Part of a small language model's weights: MLP 768 GeGLU.
Each number is 500 + 25 x the weight over the matrix's rms, rounded and kept within 0 to 999. Layers, rows and columns count from 0. Numbers have three digits each.

# layer 11 MLP down, 256x768, rms 0.0597, rows 51-93, columns 448-511
487498492502474502463558577493601530503524479512459476476497539482486497489497478505494467532487525489548471552466503504506476546503528530507513527521477539498474516553488493539505478479527506
516507465459537508480503468489472503470501543505512462499475531483480531503474520504485533491495514521529516496532481542477465537458511522551484497517555475507498474489501455471507472514541505
527497550488478476496458505483473477511497499473457472482497522521511510456467497528471543471510502524497474499486462503468480534520551504507524548492497513522504494492499508535514523513492505
506455528513503495506502486523482525484485493484479508488481468519469515507520544474494470490522476537467480492518504478500547488496465486480463513513484476510510492590513461539466525502509464
531510478532469515495492506520460488508513509511555470521483495462537504511486464533501472515565547450477497496498518467525478496515538504469525523506485483447499492485490462544528496476467518
463505495517472539503522506494537462497574488496535478495473534468490518455512491496478482508452516516514513499518493461458520527483515459526469444470457502544507521486470544489502521487501500
484487487468475488491496492510497494483475511513496478471531498531498494555471475501489520534481495486483493476494503507491471492494483534528507493491507536530528512518506473474520554457509469
504521474517457513508444522457455526457515516520504482461515487500448549502491530499509484493528530461498473469524489501554476514518494462499528442536499499533437478471512506501473502529524468
519494496492469511518518493546535504467495482474516504507517468482488511516499507520464531512506503506531485502486406507503485459487451468533484515540495527512502491497496514457501517517461531
540503470526492489494495471534500494483535521545450540500524474535483462513452472500455492497455451526470516506520506491489492483491473513445527526496501534507523456454524476477549526536507494
520494560490510486496502498470471448529543452487511467494498493487501516503478520546523500455457495529499479522486525480508488508538479492511461471498500497488509501514513491496498468485500543
521469480527509479463486521522472500494517471519503461492474498491495482526533500438513557518512497463485519437474555524459519491529481496523481505510479520507522459539477504495485482505510466
501499524513525481481553448500505510515494497489505488468501458519498518467480565466523468483489517523490519529492475484488495521513458519478512516484472518495511467490506518474491472535521523
528489488552477499549530518487499500513441473485551495473490482544458494533520493504511513488499530513533511527520499496497534483511547517507496484464531502512511458528527502511493502512480529
506514502478482505485476491457521529512535437499550471487494494494467509452469492521558503492527438465504509491479501529513505541484523520475480536507512496493518518464528482483487513490481483
540557491509470479518471494505503476493494498523539506497525496471520499495524435537494502467457506499495524481504465470520460496483501548543526513487514469530477542504506481524464463475464490
515455483499519501511528471523494541568544515484505484507501467546526500467535505524523479475474501535503478534464513529461485516531483487516421536489491532539468504516449499516473480429504508
521515495473532509506493505516488480476496493489490516507491522496491450483479447497489500488535507507494485490464453482494458459520501509504477503510555542516515534498510512484521487500516506
549507518474477491461493474516497520497522469521517526488521513516509511540507533494473525502492466503547460474500477446518468469498515531491513450502489517513509486525539464468484557526480529
514482517464463517496512472514463475495498500496490513525468471509498511458497466474490518510494510506517576485529522498496517486501476539492476464460514500525536538510500535519507493502486517
474500481488500513522518552483496519488521490479506462499500510525483492502483513461492493512517514525492512511534513498515503491490504473442481504464445520453479483509529458476482474483456516
495502501511525486504521476511493492488500523501484495525494463497443525479498481468516501522498480502475534502497506500512527519518522490496503474498501463496516531460533497491503488492482500
506508504448488521518486499527527484568510504518527499526462494511491471519492501504554468484500512534485508551492561506512507558527505474505494497503511493511507510491515521523456480519493469
467494514542488492497474498498514511533510501505522477495452499508496534502492544451507491537507511445501493461486526486492487510513528487481508511493536527516510500479470469517457528506582491
507485515469500500496477473510508513454479516468497509527512541487511508508470512503497462485475474510548471516518507457475486481485549499516448536503508537539516471512498517494505482497465537
557510560506434467465502490500487523489501520517490510469504519528492516463540542496528503507503487533499516502481498520481458518492485482483514539532517478493494486530496477492515461460487506
517502467441515472487521501490485494517477473517489473490532521490524466555544489513499506500484516462501480518498488484500533521515524523510518488532483469469498474468492464516457470520450502
454461492472528482512505530524513501496492479528461457528540517537483545497413507491527518569516479534439456511468463540481495500465554477534470520486491493506484437493497495521527456521479510
504499525454504468482496500480464528533489524510545551572541512492487531502517501478467483490530504476477479512468529531504534506498513477462516493487504485507486467540488547440467474476479496
463564466444490529498547497527541510480488520522475481531503495502485488468513531477470502498532496470485462533516500522513511510537480505483506529540515496504502485474528497495511491470461499
490550521497510476563504542478458484506471515506504537515502500498478478513464467526490442500515507474461487507530522471527538448517498488560507493472505481482510482523484477488509508518524517
499493478512497472491487526551543522493539509479501487455482489482502561521500521515477517492500515457504465508529534509529507506506561504484507487492497489480518511484504512525525459481528494
486506523492481552498489525483503521542495500532495495490539512506510492444518505492482523496513491503451512560482535530467507543533507494511507455470540544506492488500517533532522530489511475
520488506456493516509447476564459486444533540559493520457498509491512486483489537515535507504542489477491550515485521524463536506519426461514507564506521461502479485476515513466508554441502494
526490461461479486529505555509495469478517523513493537438524482524495512479461514479494476527523482524470543498486510491470472525501503466541515520483499543507494484495486483512499498503511543
522507541465527504500514482496520489496462529502504462521473466468459506512492508509525505492503549516466511517522517479505478480547520539514527510509462536518466535518515517539500492505497484
479551483493464512517498494517499452492479493516508484532468506512487461509481531530494503479511474471508517505489499548496472511499505486475458521534497497497473551484530472570502505516472540
538514512456542471532490477521498496498547525532502518528487456463509496484499469563509511516505507519480539462487471536529485504490469499581550547483527527496497519492510499504442509544522462
505452508490510499539498509495472510478435485490523497504485449519536502484469483525461514473483493510544512475477498478475499459517479503467452541489499500500485449498470511509516505489497532
524541505528468485494467547526518452494518504517472452543497459552504533518490517453479496470501445497533449484467474488454486532494447467505538484502474464505537490492491525495503527508502545
503504516565479491464525478480510488491477508507494459554535543521479502508485481506473485537481515471510493445549515513495465507485511535494466505505524475494493494502501524483465496496500542
497474472485506509517514448513487486502522509507502513517478483508517510499491526491572518521501525500511468518500495484519476505521498489513508466497476486480503510513447505510487528500512486
468527486508488481529497515474512510490515508499501477465532495506502475508451492518495471463491542483512523498490470426463546471518525512483542512502528546495504481518520494471503491481493527